{
  "d_mlp": 2560,
  "activation": "tanh_gelu",
  "attn_scale": 0.125,
  "tie_embeddings": true,
  "init_std_down": 0.00192,
  "lr": 0.00258,
  "weight_decay": 0.15,
  "grad_clip": 1.0,
  "batch_tokens": 262144,
  "doc_mask": true,
  "train_tokens": 725500000
}
Each number is 500 + 40 x the weight over its row's rms, rounded and kept within 0 to 999. Layers, rows and columns count from 0. Numbers have three digits each. The size before them is the row's rms in percent of the matrix's.

# layer 3 MLP down, 640x2560, rms 0.0386, rows 251-350, columns 2496-2559
101:453468454471534489479514465499532532467444542463461497535554523457535512504516510520547459486559580529477474580540467421433499493488478472542442515487433517512488519504433538507460482523531567
105:465557540401504496541533500525459493544532479462511543469443444535532445476599503480549518454458513488481449491512526496470461505490499490471449500484484457463581474504544518531492532462556482
103:463527503531503480551535540514530457456543486533501483415472538507553496481517524525502548460478516550556515516465534437513552481452500502485431526507566567486542486492513394475466548548451456
100:497472479518498580432488492446490500457537523524494495501471459494481433488467505514533488425539529506526452477504479506586439507482502515453430440443585408495511558472520448465451482595610517
098:444362447470516518510456441476417458471476502488490500450536455451510535520612423433477453497497550524486535503495554446531487494556549507496458518530542464475498382425534458468431528506408503
103:484479521495520484534561458521493499519480463468504430472527464444526479524487537484515481499496497476507493521499521447530495489458548577521519470521490449477496482526434482494503480451454517
098:482509447511483475431419521480542502568479534468443442503520462486523501489465459547463496480592515570505461511493506526477460560469543575495540451490408511545481516577513487518494475467508544
098:493456518515534447510560537481521505498524487465533384565463500538535562522562515558541560535516467467452471473494547494505502545471564465436490478482447541562546479555498514469469455562463536
097:539468429534452557461551522457467513501476534503468490474524502486486490490540515470460468477470466544480475439527432492498481510493505555536484497474511489469457514558507478529425477549540438
095:505519563559483465448481420527566494478457542434505555502509545534468573521462501550527486460509491579500423483489525522525452473497469508505488507542534488502515497562420445530495476432489466
100:483499536542537452474484490529550462550505550501480545471479489452477471476566488477606494540456493395471533490530463530470515607508538542508484522534458523514398519493521484523516492489537507
096:552520484505445503493513510465483491574551455534526505574487513529519473564449473510454496449473537543534525506500441567595459451525523483561465460539498489537416534470548549469453517519489545
099:536516546525488474474522474498516470544458491469504467405489564472533496514533526443538494462525514528515556534552452609535497478478546489545510485561516490585529426488491550475512436583479567
097:416409464550561471535509483500512492521519472513429431541516478480498486450439515480507577493383459471527551521481511579501579487486451529477556459428445460525515526510534488465446512481493595
097:462516517450482435534508494534446445517502553516473397482472433494479486518569467431573498441441484479489541470413541486513483478516434507442511519461522499538502580566541513513433549466489479
098:453550467435499498543550583500562496517451488513477533503458494530576534494529595477483504434552477471511532550535503547535553487459430421477484481477522549537548557521450529388477500501548540
098:555518494457399454495539475518458424588487533506554447552499480498495487502505474503537512522507515509483491531472499478494492559496504486463486549492472528492483387503526547498525472459536494
096:534505548458443486476645501458479421392404545538497429447479413577514474564486538480481535489470501536457535510448530485489552524499521516499436545485499495572395445471553478585545470478534505
106:554549467499507534563563486519529534446459487513476469505543548452469493540559469545543521506447514561457430531523601547530486531506494510603520483487530508496479497528514503503505468521546548
100:488554467500456503467492480476491515544461480507562429440478520530510526529490480514442526481465448472470480541538504421489489485534495485529478469465551406446508484592464501498571474500520518
099:521499491502504416499485422517481522468464454487571494473470491502533477446510509508569561536429510521465537438473485503448473561449508495495554547490436511548434488447572395499545435428528508
095:461510484486527456409494522467506516458437544569470492531469498500549419546529505516520541495505462528515515413525463460502492471429493486524534472475489511470503526476550548447500560417441472
103:485495509493489546592452478505516460437509571490518523487526473520420510490413548509528602504472530477467552534426573522544503506470466559485421487497504498525392509520527516496537457513507457
094:463473437507506491480490512502442461605453532480457460474487435522463511519474520543504490505470566561490524502483528570518555509448532548553543569443559482544436498541466462539481446491519538
107:496491456476489537519518524526481518422464444514503493509559576498475477507514526514469508539480577565472504451500445487500538586461513476507460478540504498479502462509490485506478549525520543
104:479563514512598458517468511498490509501460433482529526502516366467496551456491535487510481476436496479500511464491449468462533472507425482474513500508476500517491398425494470534469527507502492
100:461442496545473495415547508509504477626489499475472435431482523490428522497586517536559503509483451531518490512507520539435545450523514518533501520507508504574414504470549511533510506477567450
097:527506510506477471428488478570484497474462567498529456543522539540558462460556460490456508540447466454436486463508529539456504562541494524463464495474565464484560514482577473511480418505492596
102:483541448542459466537434559468529478431495462543491489531573569440530465514519476524492559553533545521528481544563514495467469559448470486455513506477481474476590503452443595507537491496539506
101:564522497489540510422531463514483558517489536513469506486489536441457482466473487523592523519501507468497518481463472464483434450566474546514519474475525471507418542504480441498537431508518494
099:498517493454429525473441535500481550379482555446586490526509516566468478516502453452485450555510544526521512449434512532456515495464516459550509545501467542495514591525467543540510462485536434
101:470452436555461487516434453523449557507513552547534529480531502530551479489543567470586537429518490516513542494503529532559468529519534495482529510472468523556579540490477524557522463490457526
098:478576439471445502477589530442472528553441539497461477492526466511456536493441480519485472483533460474579462493448454533530486466456552450515522486468514473451519497473445505490451505467533450
096:504467486499595513574501503443530542429486527476558492531550506482527526504531451465555458528407518447551526512546486489489509549522500566442521524445492460481469515466500495482517490475512453
104:416493519533529511532477544507504433475500479473471468498528487524561548472513459523514448502475456515433534464514467466557512484480449481543556528514522460456476464463598494464459471519480512
093:543474510519498446506458581481457515515506481468440437512497567541548521500456512524534498536479547554485555448496504497491539420533481467519512560499524545496616404499474520520466416496531443
097:478476502501458508503474482566496506491484531551490536524488454419558450492508490449549521495462531488465478507522543541487541614561487465440514535512498491527561439554471509418553502498516526
097:489482461515489542485449473498474461524545541589492447483557486484486550498548545548523528478507476437520482549528426499508522417467487501390486438507508476508406519532499483462529504485563555
100:494502478512497553509514533499508515467563537517518460504458470480446530502519510421448530498470450492519553456492531486535453450461530503476528445506478494432510508492528503454443456492499462
101:482559464469551509469548543535528578531490467485478513489557440484521503496488477442490499528473521488491532448485449509495491481476506503508540538408418494495513481531561376528473522447470455
098:515524506434469521501504554483433520564471493469478504546480520466575481531434488473509495467503513509473502482477479516488456525565468453503503446472472458487490574500527487599490434466493469
104:534442523457522507522464500504432536541518510465475469501481548515574478484506479452572507451500514490523497524535491517492578511517565449462501491488491472487454513490495508464535468505512517
101:460464553455521648514520462522463486503499529562525514525534473483494485427461445503500475411501492531483466435552446561486560499528559508603456463437447504491514476486467496546499534510508498
098:439436569501540496535513532441522505490555487507535449534473495466479489448494501550440495438506567516526429549492560494459490467463536477479504571469469527519525557549501460533493508502475382
099:603462504512524464473497518498463416502449477491481469515593479486535461432517593467505496519499500512478436443490566464497480507521495508544495504531532545486486473520470528517466480466471473
099:567423579463488459508458497533462526541545517492534503554518500595451541473412470552556491534512511442549506509468443514545500497522500453425441514509512452530400522564442520421422474490521524
099:520453455481501473511462536501537467443512438502459470464449551518502504498450529477530471474538487461454484444516456493489553472452544461491491461501496488432529511480520517523493589542459516
104:492497410473453498488504450556494482639547525459519503434535482480517516557526461509505448527476455462503623472524520456472444515454515530546515523428458484532526481512456500534505527487444487
098:419486541500461483470476531517521539482501474474459490565560540528434492494511533522540485521506512482486530512514543504395576523562470506564543469417499446502473511518463479519490535520550553
102:552544432450553449496468492556479557517515499525555479475508504446515527532458508511513475568508435494566541453571479458517510479550518487515509512498529506473475435479497465492472553438526524
104:458489452513450487488540566531554496532527537518447485422500488520476370552542446466462429536494499491442550540462548461463477549454503480564482542465460515554383500535523521464547501420531474
097:489496485499547545549448400495512525518507518511535520501507494493470495502553523521523509427468555526486533505467488550446490505556499487434482494486491542559504532457460467446418518536484498
105:455493512494480509486509462547490493468479518474445541443470497509459467507523546419585491462546567520505503431517476450491497546486489474473465505484467505500490509451522476551454547484493582
097:476517504481474486515487476502489424452417528464500384545506579539451535526380517529459455478495525484502535488513499469517460451495520467512491491478456528472546539472464482544519466502522571
098:566553516453492475539469485477523489528525518450470442434544517506489508566501525530527568589543567449516517507500534528513485442471554554483546481478543498427470506478614537478485452513439517
104:506598483450560541493507494579538420460509553444460555470502562545490563439451545505474502510497462413477515518483495518495539514515530501443525493487567455431478494513492484466478427513550439
102:521478531554505516546503485487429519461463428486490476446562549515510481444565480560560451485537532563513536528491432476553496501498537520508465465512448529514464469409523493488505487520447412
092:566474486492477561519410516484504477578451501508544492484503408500496465552550496478539500507476539486477505518473482493456578475482498520536513528512462536515559538550515501519465489523485485
101:528501471469470505516565486514535471455541517505495443461488387469519583523466600588471474500512535563473531478475459437475476475508481516525558498507482513514449541470539529487413416475583502
104:491492496435444551497562506536481504452545506501492596423537525487454529523532437489577427467487497416460572503429450540508539531443539515491475503521528467476443471564561478501545472490506533
098:520478532545509500478497475490408509516485532506512468512466560436582535534501512506510460472497433514510500514522474502538481483489527498458467497444519555494515535467550522499512501483533479
102:430508521475535523543466470541523457501520507503549576552497475502524485539576444478515462473529481503454465438474507468495548519423469532563490441495470553571515476393506496544471541506535501
102:501506510562551502526501512460515524430521443465486525457485448481534515507513482466492502506523536497514516446502498492437485508454409494489464562498456506527478443469589491507572527575561558
100:520535440491563540422518533492478513512482493495462453497523501460571472449453489523480459468522581461511391506566534499482540497519473430490449547523445585528502467526486523534457453548439543
100:539496481494536437493500609563504523458475578488463516561428532527561519574465506480523530540560465494498513545534462574527477577476543430479535481526534467574512516471514500508538481509524597
117:447475479498469457495539537520448548581528528571512476463476387485546455504515486505472493442509508507512476521531534448501458498529533577541555523480504543526433545528479504503561505519566527
096:540533503420483497459452451508557413499496422522555444456507490480478536566530479449500491475473489482527485552598508485473473535569505547524451480460476459457472499515554571509550477461514537
097:578525581538479400509503554483492452481545440449488455530538540510435452544578460504440560474527519567477529497563507520553572549580439527493426459467489495548525568527470513465552531503494465
102:488500485500503506632547492464512460543481481487463471516510474457479450562502481527484460514511512416525484535477568445503442516440444494503503485470505542444526464514452528504460444481453486
099:532554509583496520506500444467514523436517530496521479545467538503505559470507526499468432492438588454575566457488499491511525471501496505451467511453544549463524509491482566453530451499483513
098:521537536452493498486502403491429394532564484458524582482488493476489522509544510485511491504474547483485534503458505468461533491479501491506515492480455504512406449473501450467427517535548528
100:405483516520496534569448458559546513510492495586468478541479460559560478491532485512392422546517488477406463491526452458500525468540599497533527528516467547548482468466496550496552478530477504
110:596505535505521548451489524481522479465483450492531473517565519510497528544469531461529476549522438464478491522555531516533493494511501567513455515498482508473487558555478530513507486503473463
108:495569538537518456572506519507447459511524511477464529556499519482468528541600428509466469601503483425453515474478507558477483565498454487470541556507555569512513457520501464501529489486561467
097:466476504473503479519504424561509565438500527504517494534564494538547550471519502534533497516453496538447470515487549613548524588531450467554460536523524524471515557485638490551502516453459513
104:540423524495539495558458513473425512446560549528518487520427461526536504502478504548545469460569495538499499473468449475450525488484549415469498487499509557491481494530517476453431490503493493
095:515435512501491501529477556471497502510550528545530504459483489497509528511505448488528496510502484474493540370500582563475465475483523544522498469551538503551451541469447554487498547481463580
102:442475475462503480515508438497541429482484487445425506537474485469525508447484491502502529548405526472472446493457547533516471490494449492552518504532438472465496532461496529472512511451511504
102:440469554492496555458508519505504488516497510445460449531467480502471465490421458441513453413535473459487516470473444563508439477543526507544624484484534535446419475593539478477490495482470459
097:476513461494449531489449538514532509473513491463437490507556490582469470497489550507522495398421497456527535469480562521479492430528472534542558518540476465522446506440580506498509451459518387
103:523534566548462481515510492513487527448492484461508478449515445379569530504439494429426488549476533519501492436456539520568485530487509551442484458472459430484519494496478489451494522439493548
100:551484474503485423519561526457512529462458512433453506454561493528486535486556456434529613490490520466522498523534508568551488495486473446509518448513512444528487438463506435526440454475505444
096:543484489456531507488462543504544534492481580514471538484496524426535486507533503499511550541477409507502473484475475501486493541518544509489492550489466495463552491538530514508508474465496478
098:522479486477537514543536496541564480466437535502444507554544550519464502522488472430478527407493511562538508463474502533480463488549474513472456466498558486480497502546486535558482521579506498
101:543513464538513519531489560543546454613481481501513451509548493417528507536548504504533508480568495506471472543422543490522574514458540483520538517474444486567456544462464507496544558496573485
095:504432421580564476513541466515497477567472448433552519533513467523474489425520492475470522492481495515534407491440471541475484475508490512521496460523578482500534427506492564460584527554492443
094:529454442573446427481527525494518495520518503536520483491482500428553505476493539470505530499485452433590581549529513495438457476417529518435494480480537529529576501549477481499532473478512457
092:570466491469483511453539482497514482467455511456453508505518564564520514497523502486462487501414480468555534445499523509467441491503545496522524451493497496545492520508554477560532495509481532
102:424496447499551576526436374502437538483473493549472511592481447429615492492453543524495481494487557500381479585572483466536459480490525447511554497492417487491526461500478485557497536463568487
103:544459496468535506534533533555535480497500535497447516520482505433510423503506441492506480465501501532478483521512487541491541505455504562648527497513559487510459512493504491549529479476459523
101:473526480500440439469436444482440547554462554475561530540465506506477389480510512485570483488462555495481513456485483472530519474428471469426510498516429469502535536580442563511506461451554429
098:494517483564487530414541477480505551377520490516456498436514452520443489507471513522565504524445440417516502489543539505525494565476479496478505527481485500424524514565482537424504509485550556
097:493522439530484435497529466490513467446470494506564458524426548558485507561549463544490528493492529469496529510460495539471486480461561512530459471559447490488492455430493521476525488503508436
096:508472546481484428550533440489578538429456439542519491505537446496422452426466481520503481541463518502563493528559534515459530506440437481503473540599466438528513495473567507522509499549480480
101:491536506499420485509538633453549539506458487490443462469457514497503463480465551500503506553508459455478448569524515450550520464504504473529538540459526466479539552585440468467512506541521471
097:518522491486461504525551435452522548530448517459500569453549500470486499427507516468483524455436518463431601487484438535524498519535394464544477484508526470450459526506587550602457459518487560
103:473501534460525528487505516499447548509483557465484486602478479479503445457482484495510466440491454461504480501439495462523458452554559481499506515515533533519477533474509562435477528451625496
101:563500465549467457465482433523459482496495493464435533595548529493437505545585514517515474441489514438495497446462437501518559431538480459621449536518417408485569443438519501584494515472513518
096:426462440535531575463479426440601502536553485483488520459437502470463538470482443577572505579489484505496528483541469440498522526538497449498463519528468488510503435500495551428570503474532488
098:470446488511525472594534574464484510562439419453543531448485508509528488504503546443521562511538570504590470502465479487506535473522493503569439508491453512583561522520475457549463496504468530